Each number is 500 + 25 x the weight over its row's rms, rounded and kept within 0 to 999. Layers, rows and columns count from 0. Numbers have three digits each. The size before them is the row's rms in percent of the matrix's.

# layer 9 attention key, 160x160, rms 0.0596, rows 0-87, columns 0-159
089:476520463483535466519476497534539499569517518510482485519516482481512501502543469460491486500477520503473482463479501494540514503474533500512490499545500518536525540532539482496519514514499527470490516475478459465524547501504477484496471522493454464496549472519488528490510470469493543562524506524489511459444471523514448534501502486454516505492496479501487519510516526506502528512491501479484507489558521512484485481534497503512496526514486456488482520530549550482520514487475500
095:470490517528525502556456455486527473555509480531503512503560488514528485510495519501471514470461520493488501463529515468516496480487490521453500466500494572494506488496476478523480502467547490509507481516487504544474478536474519454472479492541468509514479499463540473483498502449513513476525516511508501515484499532536466512505502519496488460508482487506507513491520490523518508527525454484520516492490492485500513553550508483511443546525489499559482504521465497488504461530506491
094:470503493502507507518484517526544509539511492488518477493548481514565513464521480480487477494487507467522503503482489538532474493485517470495537540509498508504499574537541484482537528500504528480502469470488470503477494523502520474481500541481507514546512493490499479496490499497481486532513512512449517485490490512526465486525500500496477481548524503480504457520529501472474541510567467482464508491530459540475490479556507507494501506520538498489486508517533543467518490519485582
086:471481434516523485515480511487516497528501507498457478579467546509472521461534459509466531483509493469510466468458500520530461463530474479514517521520546456485498520522525504507513496527493494501482524493482526540508498504487498488523506486511489507517510484521468509534546508482491541537500512524482482474470515497486509496507529483495487485537462494523506483535498522548474562547525506515505464505501520526481536507521521518461486491517520471469505502553540498516481518474532469
099:462497500513512480495499487459521496475517497471452513520508498532470494480470464503494468489491496488506459535443522485508490507506513503524490521534507482467511477501516480515530531476479475437510451482459528516477484521488474461544514523505506479506483497511501467514494516478479521479533487502483493494477508442482448531516499498477490495500510465492465509481515458544490548491505480501497489455528505559502496525523541491453499505525486551530458519542510512442504553542512491
096:500504500528489474552560463523510495503505461484497492438483529501458494485525453506506530521494495459483501488545489511456492494492489529478498512481463526507529499476509501509505468474488522524494494524507487473440498508495533459531462481533515502525470529488488488499493557484476503508533516485541503482491488486478467494466472532500450541484500540553466516497566491535470499506490506508516501464461500528460452519492469524535466522489514512494532464484473491507502508487488488
092:543504509494562539526494549468527468498496519513528463506493482501515495455461529522522468487506494498467494466492475490526494497551482493491489487484466541475475468515511478530531511499516524472469492506469512516495488505464505494519532534475479490527494492496503502516568513482561492470498525492517560518495553512545489475521505487509523530517527490467466490519468453445507495478480504504508528469471509489487532513530527440493502516531520460505511500527529522472502525477513510
105:502519486539438498502501489521486530477520505504475485461524485530485514548517486476514495498490504509528498501508556512492514522500471509466501515524513505536530548530479510522538481475505490540517470549519500478496518505527499519497483452501534474503535528504474514492549505447446510471516472483490525530503449498495544493493504444554521507485548515517461481443507518484519450483489492465486502505539508517471502490482488504484501464509503532507493475478522519466534452540481504
100:535488574484516490445502469554521482494504522495471511538489529512513462497504470475514490528554499476464482565503479510436519489542509469502512489473485502483502459465527501455516492516455499513494540496531494499470523490503487508555504494512516510479512508516479513488506509544533490517460494496511519483495479523480526534486504493500490496486473520516512481532508504519462469496490502515537519494480539495490485449471520458516485525498511520518492496519494508542555536449507445
100:473520438509497480527497508493492521525521484517508528537544487510464504439540483510501532512539499509497500536478528531506501469471518517480502521475541480545458525459509485492503472506514486477485510507511492477456490514477482472538501515508532497489516511520513521451521475460498487465501468462530475480425490495510466501537495503499503461524497488491477494515512487536453509518496551472486498467546487530479496517484550525513493467507530464526492534532535539476533479489519490
088:521507499515469538470524504508504503513477507548507519507534510546520532484518510492530543496511482489473519500529513499442447518491514493495529513480512493541525519511499527479506514539494474512464502514493482536532489517520462502467513474468523486520512470430520505515472576518531443501502521504455515479503500543475531490499496496506466489460466469498518456515471489477508468496526499505528450513480528464506473491522523538522498449484526521457504547501500484510501488537516486
107:527544512482518470455467518512489457499521484509470514501529508497542494511495444518499485466534526484481460534513499502486486501522499520496493546496484525486461459473487551511497512509470504482477487473496502547504512462496502513542512506524497467503473475495487511541503495512515507510494529590492509509484517545486535519480524542489498527537506505508466505494523464505490459502495538490506469524515513503449463478453504451519561536454457496505490525532487492491483483476486524
099:500518456521492513497513513543512507531493495487460514481472525525479502492497495546514467507498497474439463499522515546532505510493475520498477510492503492501541488512507532488551501512450516506518539500506455525498525529514474478544493480512498477483542518484512503538521513557467503497483523544482512467501525502446513436511505547462526531504490467533512528508517510480492514506538488499514447520541505500491450495506514502517540484459487498457512547529499480505503513490542448
101:538519515493465487523506477512473522524506509518476501525465488495516463457514517518423499461492506516501507477540466481523531468513474517488499480528475540483457467481507527492505469524557473468506525520514492487499539474493491537466501488492471489505494503480551481538503479488493513516456511523530459553518535517551489510491497515487477485534502500512510526506513488473502481465455495542502525495487505474525467458478479520482482567510474523486517458484481526484487451495487535
092:526512475517468527508529499490502468493488560517499520495480503549512561473524511474506485518511492485485526496479477498491496498493497505533482496538512539495521524482496520491481471517508502493489483479471494569542459482514526503537487530504519469502460511441521478537533467515533535524536466519502483484493523496464466501484542537482524501496535513504518505486471451496495477447494509528502492496507469529535540483503483478469499538512440519499461490513492530442444516499487515
099:477487477499480482483517477517461497456516535510475491494495518514484445470523520494513480531519445503495504535445541543486457521499493503484469552510512485487486505500476513471483514528493467475536478520470450448480560492475525474518524489489495489521530467520486526498500466443474468503558453455532511470481518488498501487486501535515484525509488487467512493495490494522508511512459484481521505461539543490520519503484507516457482550502512511506470522501536477508511517527495475
096:452530533542475517507560522526503507464496485488469515472433499519524502508553515475506503517512491553500534485475501494477464459491510504451496454519541533497512540528469493569535472529521458530483508519502497533520532515490495497499497474508503481484444507465531531509506497505480485490536461498531469490473476466493505516492524492533509517471508492530502505527515468478486475456461539508499542470498508499503501511513488483489455502546488495497479510484532544511502510516496509
096:487515491518484504528506485499474508546482458546493443498474426481509526451555510483509525484536492483497509483490498522496486467532487512472511497505501494514521530489518454497514495530518507488480512487496536528550489514510512545493492479482509517501492476531528471487562537511464492512515495494475469495479467460443456494502530517484480523464469496499479511475460478464482477522463541504484518516492489507499515552547519519466463439529496492471488489522490523476497479521498522
087:532517493497477474526475501507474493493455498486483497496467488522515535487504531518477488524526508471460502484481448535530519479484523482521522471534479533484535455505507495547519511522492493490515481511541530519527463451503517511489502550542520517494532562471497474537542493526498543512519521538510505475528493492437492497498525519527505480497469476518510536503450518537528520524511485519489535526524512514526532506478491514472521518509472508483458462489469454454474490514533496
106:503472509505502503518507493486485478492534502515514472496485505490500538507485536510452505489498462509545475472489543490535555524484514494520479500496503520531497529486529487487503524503552475492515483523502527506535500539497505472469488471533496496487474497488492490532512521463468503513458518500532484501489488437492438510506549472488460465535546462510425509472491505473499488539517485523472556557493495493483476508520501453514503513517476472537521466519491457533507464476534515
096:518496501519526492509485493493468464541475430487483454461516512459485497499497438478529532481475489472490482493493523474496514501494445507482536480482490439488488550484466531476501550512478530477476492509536495478506479493495506525521457459494501516512505520518512483489495509514481503509468524493502500513522493508478519487463442565495477516467478497499493547478560544499504510505446506496474427491487463488478485521515497539468510461492506510484525509511506484520515476515500510
096:485491501506491498464420497506535510492462533517541503525536473526547525494445505480517497469510527510506501490502491503523511495506506480498527486494490513502516530494503473498503529497493482546499489514497565492514426521532439527465479490450535488498541494502530516492501491456517537466483502469478507518511475566497478535519485524526511477480472528533525493506522535518505468492495472507477476540517509482507524485509487459480507470482479512546518482463505481468446494498487485
095:506482496539467471487554469504491519497523494491477527524464526537498498516483509513509525534517514520489510535476528545470500523470506485512454510458493484517524495484445515472535535513467446498492474545492500484473498490472518458493524526508467534522502543477494514504527509501544487475488509472491485490460475487500498473462479543430498483498522506514462482512533449543462510483481479470484465524518479448492520514495534481469493496466489510548484498501509458473531509498501503
099:521501476524485475487509457536453475520483488503509535500497500504500487451518532484512467532556482472530542492473539562528492510496521486501510525525537497553489534499549420467488516504557497469520508470486507496513496520488508506494557528476518493494534460516518520505501474469508494505497516497509493470486470488523462524514536486491484523504459486518533485518493495499498504486528483493482547492522502460569513473507539501481496493528476509504563498480527519485515508478478494
084:482529499506494444487541501498517525490544535509479498533520493509492478522497494479482506520537542463548521522528495476515520492524481537496473477498506476523483517481510523502507409492508487520521518527506481541525561533507486525548503457499509525461520477514517473490480511485508495484460487485511458495448490501482510490470480510476517519493510524508459533513472490489530445520448492497499558555515484491525468484482501511513518494459481458501521518502505517516496470458510464
086:480473452504512532493535511519505459531487524489462456461527507516499508449502502515474491462483537485528515491477479506512553471531492498507509550511490562492487474523560492493508507479538537483490485502480530503504505450539449516461472491493539482485458518486518485489553526525503513472482492543502455496529527479526492517516483471466509495513548481488524477481499521505492518482483439517527498518513492503492507473520477531492504487512481529535483452530529509504514480491530526
093:511505493497526505537481487520484495503512502534473537487526505497474521516496509519543499534545510516523487496480529493504515462499470537512520479523528474506469499503494521548469453516523503534516523503489521500534468474539516465521509503567544486501475513500447517514547519475499533487536483493559481539529534527507486485502487528533542545512539544506533536504531500511528481499471532473538499471491467557489546510477497515519513504495501502479462504509478532484476490505450517
095:493492502517525466502515493482499493519487510526485529512484482481529538501509560491509454534531533525483490487492498438498491511469507519543519451504480492526521471514508489480466484492463489526480512480500508512499489524496545442512515450466478526514532515481494511528480530506517484475502506486471520489533525547514453491492497544496483539468505518515506543477513476463521454532507509496532468472480486548530483515501473443498480481490522509509535532464461508568472480493520467
094:539509540486538479486476546496475528535479482493501446527494485509505476513456505477513485495467506502491463496469493476481519521530519513510526457508460523457464500496481475497538523503479497490509481490471498498456515453489502566483494499469519481541526544521513488485511483514502544496495487471517525527462499528486471488462487525464535485499460507486467515521503432532495539457467529488494496485537491505497517509510505512465480542497473506476450488533511491467495496496452544
096:480521460487504494530510513509477491504466525490502454504511474534468537500507514487515509539522502455499467486490532467562522497542523517505499463518462511514508512503472514548471501518526522508514531520531506474529463549520509505523489476516518500507503559495546516492540454461492490477502487456506513496461550515469500473510484500512502494446505518483481533467463464517518508484470515520449472498544487499494519496501497518510508529514471456490546452470458488497453511500520516
103:513495525542469511504491476511485504475529477487553499508460489472500478510526544512472518476482502518516519486481543504491507554560504477450493496502502478538484545527490472472464513510523492490462554552506530465519520485508510544493536503499440500530492486532493504571508449511541468472509458479482495537507491515562543495497495510485526485498461496473510476514472534526511518489511519491508516505485527497499527493449502475503504492504489518510521475466496506485516466483490530
100:511508518526508523459482489543457565471496519491505500516512516487544471498526537502455511502481486503500466552529489465473515512490473519495549495490499522515491519494502509452482516486537469507505498532491494501544508484481520499487496494483513502455527463490544474533433453497519464504473506488502468496523511479538519546491507534530457489543485494517473495508525440542537485477532514516500518439501509482511483467464532515508469524495464509482504490499506491506550472490502498
166:489542507485477485488505477552463545495454481449554527511473505466529506547518539464513495486478514482529530492510503497518501455511487508477528519466433488453471508478531531471510455517524519458494497473517459494498499492467489527463497489489455483530510524499493488529499507501544486539510489509473528495499490528494487511514549509489519492535463522485529492524463486479545536482513474511461481529502495521520478473517524512472503473473483525514484518470499523551493521509482534
092:521472483512513525516530503484493502504521479553503477477525464522515484514469494497492503452482484485489473432457529474515495502479509505498507476532530513508504515482503453528444547509466513520468505518511456504498479510534491507536482495539492508446496502507530503541503514494533477490476508450484514469499558527530497500480491507509468494477550501523468542480512529490515435446508496520549478494479535498494481502519474476536524505506523489468535501470487485464477495499500446
131:508519498461472506473508481522475526537465483478560502511477495470483507507509533510499504497499537465513521513498504508531505472504488493469545496450447485448475520485528512492495465527509525461509520466531481470490482513478472534455509499516439511530525506526516485512477534492526471552532462505498511521481483517502492504499531477499524486541439506457504463528462476508534553471517486502457504510510479531531470473516538521468502498480499526525474551488495526504483498519491504
185:498465474529529499515501517467535481500537517553448484470515498533475499471477468517497490514508494514483474487483470494470471518508515493521465505530548525543519476527459476523508539473492491537487476529469550518500515493524504445547495509505549501486483484491506524486519480509467515438464508494512486484503520463492509477482459477501489498464556497536491528463529514516442466505494519489536513489523513478485514530481483493535496527534513457473511475536501477473513474477516474
104:480527523502466478457536487551475519505449486450512504520462511508507488536538528507479502453495525485532470519529532486524510445482501508493498488489427475462494504446491514470504523490515486433487511474536484506503495504480526501482473501527480508525518464498512486521490543511519493552524475492495485518482490484500506537463555510484504518549471491464484469514478531486505528521507495529481496490519514529544491457511515504463493519483461543489471514490502503496490526508486547
212:507476492518524515520486523446540459490554534556460487485525503523475481465476459508507502518517491502478480491486503495469500544502514489508472499532567526555529481533474480536498532478476494539486499535455534525504512507539516483531505507487546503479479492494495517470495468505479517442483529513502490511495512481518513472490447500512489515457558484519498516471536505520475480512477526489536517481496500473465526517493481501522509500533515458480521479527496478468500464498527458
082:562483493540514499484534518524458555451499477538537513498492505505483488529484476475514482464530518448499503450505463500531491525527511548456535509500490534490449494458469490491484467519520524511514512513524526511490501496507508496527513497521475546476495541494496478520500473494541472496474482503476548505487526507519504506453513500459491494500475505494478495504512493497543449511461514490492475526480443487466514454506491530509500485495459502481492538454469484528458526499521495
195:490536508477473485476506472537463522499445480459553516515477504464528501539511542484504504476473506480519525508502518496518508438505490497486525494459431483467480517468536527474494455516531512454495499467517453491505489492469480528459499486498433484522512498506492490515497514490542475551516489506497513499491478529502487494507549511497504482539451512473514486521452484479544533471516466505461488515489505518522470473526516504477495479481471525520487520469505538520494521513480518
097:542517475502478487556506491494473458530526469508520483568509483503515498518478465545499498494508498465488484498468482480492464524498498528530482507467480479505522493526441528503500481510498465477451482487462459529522515549488459468533525515500523452497481538523494475532503508467475476505518484499487498542478514484512476495472508527561509484483488496498503512487503456455535465504507476468513546529533523450509511516507471499505481498492539487522528506506516450476524462532497495
096:490490510492507468525506523510510467554499498509512513513508448486517431542489498444505447465514484519522519518510475522523459537504464481499536477504488490472490529551470506515501513490521487498469523492500489534520513523494540510484534484479443473558505512506499485501498484486475495514516519560502509520526472510482506479523487491517507447533530533527498498474548473553506486514476471461498493466478522455475523499486496470509509485520501509527466490496502520517463466479460545
105:497508480473532487508485521497475485478503504499448512481520491527538507502504491509493467514526489512504449516520549528467479546495526513536501574515504511520450515498492514524469513504525476490530485548435474546489496479490504505489527523524544517461496487486479488521499491476504511531497507495456498489498502488518446521461526531506460466523468485486566472518522477439544477498477490501492472453508519509484486489468510492489500476533457465527513472494470523469484513491515490
102:444542499521478472540558536517484479478481501481529513457555534464504469469520497480487513504486477497531506507517530449521518521507504502509528492542494477518447461481459516456437474502520523519507514507521492510461493525514516558468524507473487460481482500499435510517504513444513482516500510547522527493532517455510471514512479473512489502497515479471471491481475529487521517524480512474515475514501480529531534479515490491490463495521489496497480493465514491473499521515474516
096:507511526528546530458518514521526478532528485492507520541471494496480482505522519508504451485484490517495435495503502500505451525528486484506531505527509524542533493506538529531481499437472528501474497494512502507496492449483496487483531532464479537490494516465487418532494498543517466530529525519498476493491505522492549497527474464509527513481507497483521516500542470532476466491541518488476490496452502522494505455503511496514471543503498477471486473529479454503522501464517480
096:483479503513509505536510493442470461469468484509511497543493540499470493482524495513489455478462513470533498490512490500480541515526512532501479474526479508524498515477508477507493489551492509493497500500469453487445507491470516508510481464532518509485458523499484466463468529520495511529552522512506493541533494520502545499473507537515495520468501506470496497538504518460534506527533446506538481516518519470537498472505514527520511513499434510521473461467502524460470549459479503
097:520483467495482480552522485499517477453539484522512510519557523539527507519516497515509505527496496507534516488495496531479479497483549489518497529523482464534518514496515481530510480464494468541465473483482487503518511571507513447476501450477528526496481545525498513492490492547469467512495503454488498495490518504496465524477456485482467474460535478557513506490522532486527490512481499494509499486534481512510454528522496557555501512520463460520494513493513476466469511488516494
103:477506513492493498495514478519475511496418520518476519515469491500506505509477459519518525519436474514482491491452471512571487475529469519490510479519561526511506482503505516520453489506482511535505496502543518517515483498477542518463505506473531514499514466502526553513480493518494499494476474493505500524479449501498505472527503493506532502487487499476529481478457515489464476541528440499492500506528502521527489496540508451448499531469542470513526519492500483493554513508530543
099:542481506494560464508459532483507495521471493502515508515479511526485509524527485492502518486486509534505523507457463541462511479512542504486543521480517486484504477551468532509508505500511436535481488509429504454476471444455543482491505500495487478491510511509476491532473536527534531487485490478519514487488493489491519501479458523483480512494510494525522531490530540525506480488474529449512512473518468505482544538486472497484474545508519477495517497476460446530489528510505484
094:510464507518469529459530486466499477499481484451482518449529523520473502546515476496486522475504479488464494462490515471464470462446504522469516510520506483467501519470532501511468484484460514492497515554553487496484524491490511486487524542509491518552526473500541529495475516504483471505500466473482496473497521497509544468527528496513514470488488501520470515518541530503511469520481482518531515525534497523520463538456506537501440518491529542494507510527531494507518474508494554
100:504507508446502527497475494473456535502500548480471517506542492518503549454502533504527475489532507551519481512516530518473518493529472531574506491489496452506533497539469509478469513508508529475525461487518506509472503457484474506506516498480449500461495486480471548518476552487490491479486480527500501485496479505489482518499490489518535484469538476524505488539527528497495494498500571542530485520507490510524498501546467468529490492456458515494515478533510498476523474483478509
103:528489524514522499476478492537498510544472521462508505497472492458527542508536517512464501481512495495496491511482490485522551483503531507487511504519499506516473544470498573481493482492515532476478513505498483495512499475500495509499513506494482474507490503551472434515497491489493547494496566516471546498512471475460522521494511456518500494516467532459453530497447489531534478450502468529496466512495493493473472507477459543493502484471464523494509486501464453538527535481476473
100:490494519502478488515477529513508489479511506532523509483488481514509470506505513467506514510490485465481502528490435494562525472489503502470521499497467457508492552494521562461465503568502440536478545513486503486498460524529511475472556469531505511488500498526493447496490503514541511512476467488486548516504472514543541464542488494487491522487492528493509498480508486470511479530508494475465472538530485528518458467507483516490507492546507490515503485474514546463508456502497493
103:484510458517505484547523483517512501527501550496480481522511496493442483482468482536448520539497529556481513506498481508493460509448486500512474574505519512500495519469464538496533489502484509517514520545518506483502497492506499529533514529481475545494499505490539516464505507521522554508477520490482502468423489479514494503543504528492504519482499477531533497492493501467490490501515471499493540533522535510481494490520523509536479502478441495469483519477447468518529519538475486
100:492524529513451506482477530531462516574521515472487523535462525478511507453518512493502492514464586509500453534529481517479524494530510476531439501482511464532481529533491497488524467505527500484501488524518504478478548485511507504465505474527462555488515469518533493524505476542542511509532512511527515496485520506495527477480504494504508476460466490483470516499477489552470488520500485521519507496545513462547494506501470520479480522529509511484508510515514490506469510481532509
101:481491499484505521499562503519478508525517513518497548503439487494487438525484515516478518521529508544525536488517475483481500490501539517478511481491517502493440515483492487447515552478507481454482469510460499445499548443505512526542484508543483473518515509501499505541527535491503536510517497500525509492498541490557468473468512482516515471483464504474468532514512537528476470510517487528520505493509500516513462497485514523506483535486490532458467517505487492514546504528476487
103:489478477524507514483510502474542539505529493475533453493508491461501478525484496525457486498506468466510529532517539504468500498477522456522513482459496474481528503512464456513477492472516527511527499467493486540517477530521527485499482545528540458520500468491512514511487526500501507478510534502512524474529505554516443486470475482466548478477528506511487463506560505490533488525484514531497554520477512463490478441485475488458526545516486487520518530460516513489496475492509497
103:508504491500510471460509499502498508463470510498533472523463488542536512513483466491497527513501533505497459525509485525491509490541525504468446533502510509516486468515486503507500453515500533474504564486454471511515472473530541560524524469496528518473499499514507466499564473508530463497542493500553495506514540515551466524525482514484489494467495512479474496480467489516526488468534524510513504480463518489471477468532463528478487465508455483481500468502487500514520480480449479
100:550484431507491506516541513496476525569451478501507536484457510497506484467531539482504478522482462529505487495534552492549491521484522539437501479504504480506473513501511529510511479506521486498538519500475445507521494512498477546511490466512485551498495506499511442510500503478516514528522523496495483490536473514462515499495551549483471492514510504481506454497487511495531495505481511503530489489504496498553502469485480507506498455494527495500469529480465453517503514494550479
100:519500448549480553458503476507533492516555486515450419470470502550537491494480487501488516514502485514518529501505481473517473489493511544514473469479508515502537501520496489482458474518532502493492498482483509513513477529509526476506471556550505505485473492578470489491496497463467525496525525458483472465546510437499475507534515506510512472495485464521470490489525484470491513521517492493515510499515531493498496528503518447523499521485512487492502513544492478516534506495515504
101:497505498548523511474500463494508481556535494478457496487539534486482470548476460505485530483546483515520496541506455528482504499497495489489498516516528474533499476522469508497566534504476465474496531517464493541516504507505515482480474496510459474540491482512536515491522516563479530520486499488510478493504495543470523501483487464481492469547528498533519508477498527510469504519460487497520513516474474480472503567536499473500515533487453514508508522544533483515506458529516491
098:504530528458477487505495494482495511510481495488514493485512512497524516524464510526521544497486519495500474486499467505513506490512467506520511515480497465527509519511515528489543512528490527516554555514502478489507507448487483497472506502485497448498534468495506502537475480533480497491479470458559506506467558464500511473501510499509501549527458495499524434530516530470502481482522476480527558513512485542448450454488510562482493531475521520515476475473453502514503506493493539
104:471505510492540533470534471518505465488516487503507483527520487499517483449514534511512493537529525502462481509519527499500478553503545522452488487491491564518493506473445512474501496527492481492527511525466533522513450480498480525512536421519496526482524479495505524485499471512517468521534499483519502472533516481551486503522471504491469485434538493503548507472474495524531500516533503469524504485491529524509518485505457518505502489520490468528533524483474488500484491528557503
105:522501428508511504537476549514431460466482475481497478510515519541521483500529519465509480478507483534483489483478542499489510494518537517522492488486491444461531511500528526515467511506505513504531495457498503455518513477476475483469501450520498528484566487515481520509490519510511508508479526536462495487551521507513469502516490489521461469485498520500530527502476464507498467483544510504474469522499495500440500484542476512518507548520524491475500493481449513509478524493469472
090:524493482475473512559507508493522482559454507457497514466481538508504465463518517495491468510513519538475539482488527501510450474495494460513496497519494453485518511497481492471482508502519505478510489513513454508457501489514431507469493514487482491488510483458476527510511518457474525516493544517528475495503492529519474473493493451496485500530504476493474493525497483498465548488482517495509546472469561499506485528568503508486508545562510501515506534539495518481516492489530538
098:488517489498532477500504523495479473537503483507534523514524505500475508567496519500465557482516493536524494479502515477493458544461466541536522509482522459511524511513483540488515502502490481489528500507494447498541516513480453501469489466468464468525559500466444489503486547481484503500491514533518493492495483537542513519503495517524505516510510523487461524514536532514506510522492491465539439512544494503492460485547501494505528506464511503524466539475496463479514498541498524
088:453476453500490484524485514514482481507512520472485513521519539501492516496524516521464464481515487487524463483451549502514457495538497506510502549471488503525475481531497437454513492476507487493520501502489504489411528489457518505500548446493507472487592482479470500480503523469510493503499480472539527489455508533488508520494488480518492518531477465515454512506505439507488502535494486491510492482491509487506499514491466514509508491504487512480489509516487431499497516471505517
085:489493512521499509514453512485515513556509477486504508530509487479505473496542480444468545470513496445470497510511549523505478499520482490478523565481488515468501513459537541466494525514553509498528452486491506500542492499514477504488474543477494519558496498500482481492519506519509491512485498555508484523494438510503531519472526516511480483547487504497515508539500512563531535530523479471494489507509515514466539463529523526504470487503473459507487526518504477459496495471481491
096:446531493507526492537473498499513483550501546486484519533495526514518530515542532537497531497523550528505479503492523485528487458474525489507499503478518477492443455481530508479507514450546494490477520477519483500486505497508500493475549526478502531533503521517494525513518547501535507505472524508521479525486506441541509522501516464510475522506467499464442483540459523481490522508491497534483518497480493525492514524497527459458505461539485480497516522454517519443517519523504494
102:549520544463507509463497508479491487467534537537502497474527474474511488527504486524487537504531504557473523522543448469452521492525498522490511457494511502538503509499472501524456467496453512508489524512530482509573504538516489540542504497482516506467459498487486519481475470545489468474495479466481461504512495498503499448515473499499499547504513529494533535481508491500496474481509512496526505508536464453518499501496478491538511520483540486485493443512493484519517482476481473
089:524525488520482470513475552480467494468483491508530494489498472516478528496521526451508453500518496456521504499463505495547516499496492491522490519469510505427501525504518487511479513551510525527479496490468491475470501503507535447481506523504493523476465528476536481496535482463494426505482512512493551474503534500498497518520514496432501515471504518487517486490517459495539515551483443488488435461476464510500495509478481474537493492495499499522518481497488475465470511505533487
109:477501491516531545525464468496513511545509477486481456524472554500496497422521499478488483477457479476490453516497543504513492472480568484476518494518520528522455476497493470522524513496514496481518515520475531515486495468485530482502495512522509508534550475506506481493548523478509503509485519521493472501444490488501506524465478511522473503478482458543476514537474465504489513479463516519525536467468500484519531517503527531505462523550501460507494493561500487488529507502497509
098:480462509523493502500499538497582445510493512502478492485538504506525505524514476449524560486474500490478513481481516498488508531518538472472511541477504506504537542541509469474511469445498506503491506503499500445536497515540466510476515521498507503499474485512462521470485499485522530507519489494478503476473478501478488506530535460449501467492509482492500489528510555514476514541483484467499511488536514443483520527531524471514490491492491437532485528537513476500496506488512447
097:532463532448522530462448507515464504525505510463501495482479502469481515514526478490524511467523509507519475512496518516508482548499538486492500485464515501485516497501514487518486476505535494488502536524501545516505505555488481448489528533525457507484490467493477525520486463459510503470486490557504492505518454520542502472513470472497539496475450504525484521511559517528468493535498469481480538479500506493457467538468485509540513533499510489517559488501469457525498519498512473
095:481479492462547458491464520515514492486537481518459468474457455520478491501459502500506548533513495487521510483485485515511544548460520489487463495487501454459510537515484492490499515495502507468503507496476488507481561492483536457482489509490478537504497478490486483523500508485517514442533513509525487516479479465437469469485496496491528504504518522498502516480533511518506508530485537485542491468518526522502511537509512476550473487469534513494448514534519527512563498501550475
097:480500499528512508449489513436488516451492498516517467501460471472518501475510532505460470510483504498482496502507511468510491512535515515473519525540479516487480507479530506448476456488508526513499483494474495502491533537532514533484469473498484517521522519477514483527478522513545515482529488538464459491484465475542460531515511502513507507545541449537478469487470511498503504517585494496538523491523474542473464471519482500560511483506483521504480496497488489453513529485489495
097:502511501479512544527491473519523514477535511505509481497521480466501467534513469507531510473480480457511507471493525500545518478504494520550539466502521488473490509528565487470466525499484547533520486465523466473470484459556498487524459504528499561505497510506472478463507498502518480467533474509498504454503490500528536501482533491500504460486522504473528458520460495513514531522537491547549474478508525579478501502503487515523467499508501521508505484513479515468502477488491484
092:516476448460487485548522517527542530515490515497501532475521479533477445547512480538480468533490544500477554492532528519506482491495471516514477532475482487501511506502499539519469498520482537511472503502479475465492525509500454465540515527474535454473462503478536489470520473494481515509505515487564537477529503493502490505527502469483551514520540525459564490536515497508505523492497501488496487481486507500479498541545480488534511513480520516480495500497464493494468518484472489
078:519463502500501493483464508472505527495506492452471508500443487513483510491518485460535470475451499484515511498500490508490536528497481496522492558494501475475505511539555464503554524539481507511512497466465475542523509461505481482504480535495519545507513498523496505492483478529471501506512476519533511483475460466455470481521527509473479477531527464491528509455540512514501479498525497476524474470533471546481485527511482497537493452464494516454515494552528473488521555494485498
116:531494512510490530490537494475469497468506513470519492500495531510545495503480493495448507512474488514491486489483465479462493481510469489471526472506476556488463482442511552525491551506485498491540489533525515496458515518498555513461488481538538488549488513487537544516504529532510511521492496504523512543524521471526548504479475472532472470495511475488506527506492477497493483511522460541429482511479457486508521498495499497495507485496456479527509494488516440455505470516518483
097:496486482520471481451472512536457503519475505486494506505511479511512486525477514512467502533453541463470476497525483490490532532474519504520496496508490445472506529479494521489457480515567483550463503481497471481487496512504507477505499494498530555491540541495478505507479455499511534508488494497501516488520480517528535494455506468503534474491482535514541479494512500540507530488495492522502517498490520516498488462476479533554478475513502524488548508406477459469473492457483500
090:478519471485512536482495505528531470487479540476520513505545497554488461515501465524504484499471538526468493495466502488477475475513509490498527534493529532479545457491519490503492486501445477485506515480504507487507515521504463492507500515486532487444451549466501536520524477515489485483483520470531540526508490476552543521479536497490542496484548470517476479490506518515465498485493452467482505456494542503481496510470518433516470450465514490523488502513494464488513496482472514
101:494484522529481490494471511474515459467523481501506456471522506524454525503486519500532474531523489532521510484485539482493500538504520498506437520482489479498522518517469486499474503499476483514502512506472496453532507488519493471526487477479469531524483512504476504516485509508493474433498470478449540505513557443522516514513521530533520500485508525476516490482522503488454533500452508473542454534486505568488512502456492474498554479472497520501488550500518490466472507522522467
096:480521501528489478494459443506496530487522479505532471481512483494502554452488474427491516484490458505475479521503520477492535518462506481501490483522477537570492528531471495531489488536484499495518504516481489484564472531515516505508476484525500504508553548513478553491548486516528472508530491468474519527491471486480494532476501497510506494471507500512534495519501507512538514450524520479480498512518505502510541462450520496489492491509507429474492478485518470483517503493477469
092:470492498463482440506461509503551501542481508502502489533524521517526490481502509476471528478473500514508509475492501494496465524482476448502487512472506453554487521493487527497484484482528493498505486459476484467504514504521463478490490496504514502501477488504502558533456534514524512503562527500483532512449507506440474514502485476492503455513482473510517486507485551494502487530524536492473503528496531503519517467519459465493502509499507465473464544490517535542454487473484431
097:496472452494524534504521460516523527502521491489492531479547458472500455473485511481473472538521515470469494457529480502495522472465452514490524477473503525501533482487555460516526530471516511517484449476519494497510493557524483445526472495486524528490480481511494484484483528524469507514508521491504520495516454469470487518535494476513496490474525474511487539479511459492495517520545468476481502443538472513528512518533497509525477494515484521464471503478502465468529491473516463
100:529494491427522546456451477502508496502554534477474491499537508529526512482490466520502481488488487537495470528526541471483498495495528507499470528491539537554494477485479502498555494494475466497495535502529515518501518538458531481522532469527529498497501484521475534486490457505502477518480500486529493527476486487505494502514517497510466503519488512515455511492548482491482520524485484501490533489534499479533491507438509464525515529496466432542487505515516451496476510479472511
104:526489481526512487474504506470507473487499507521514533513485477513479465474512450513516444530551537510498504544497514522450479512526495465510467526482513521498472457460490520506514502484492532505503469482504518528486525488465466480531473544470498455510481497492511485485543526517489506497507497529525494449476482560506460525545451526499530521516489531555482533468524488533472506523481516460514465520451505521521462472483486513499512504497453474533537477519510471518503496488502496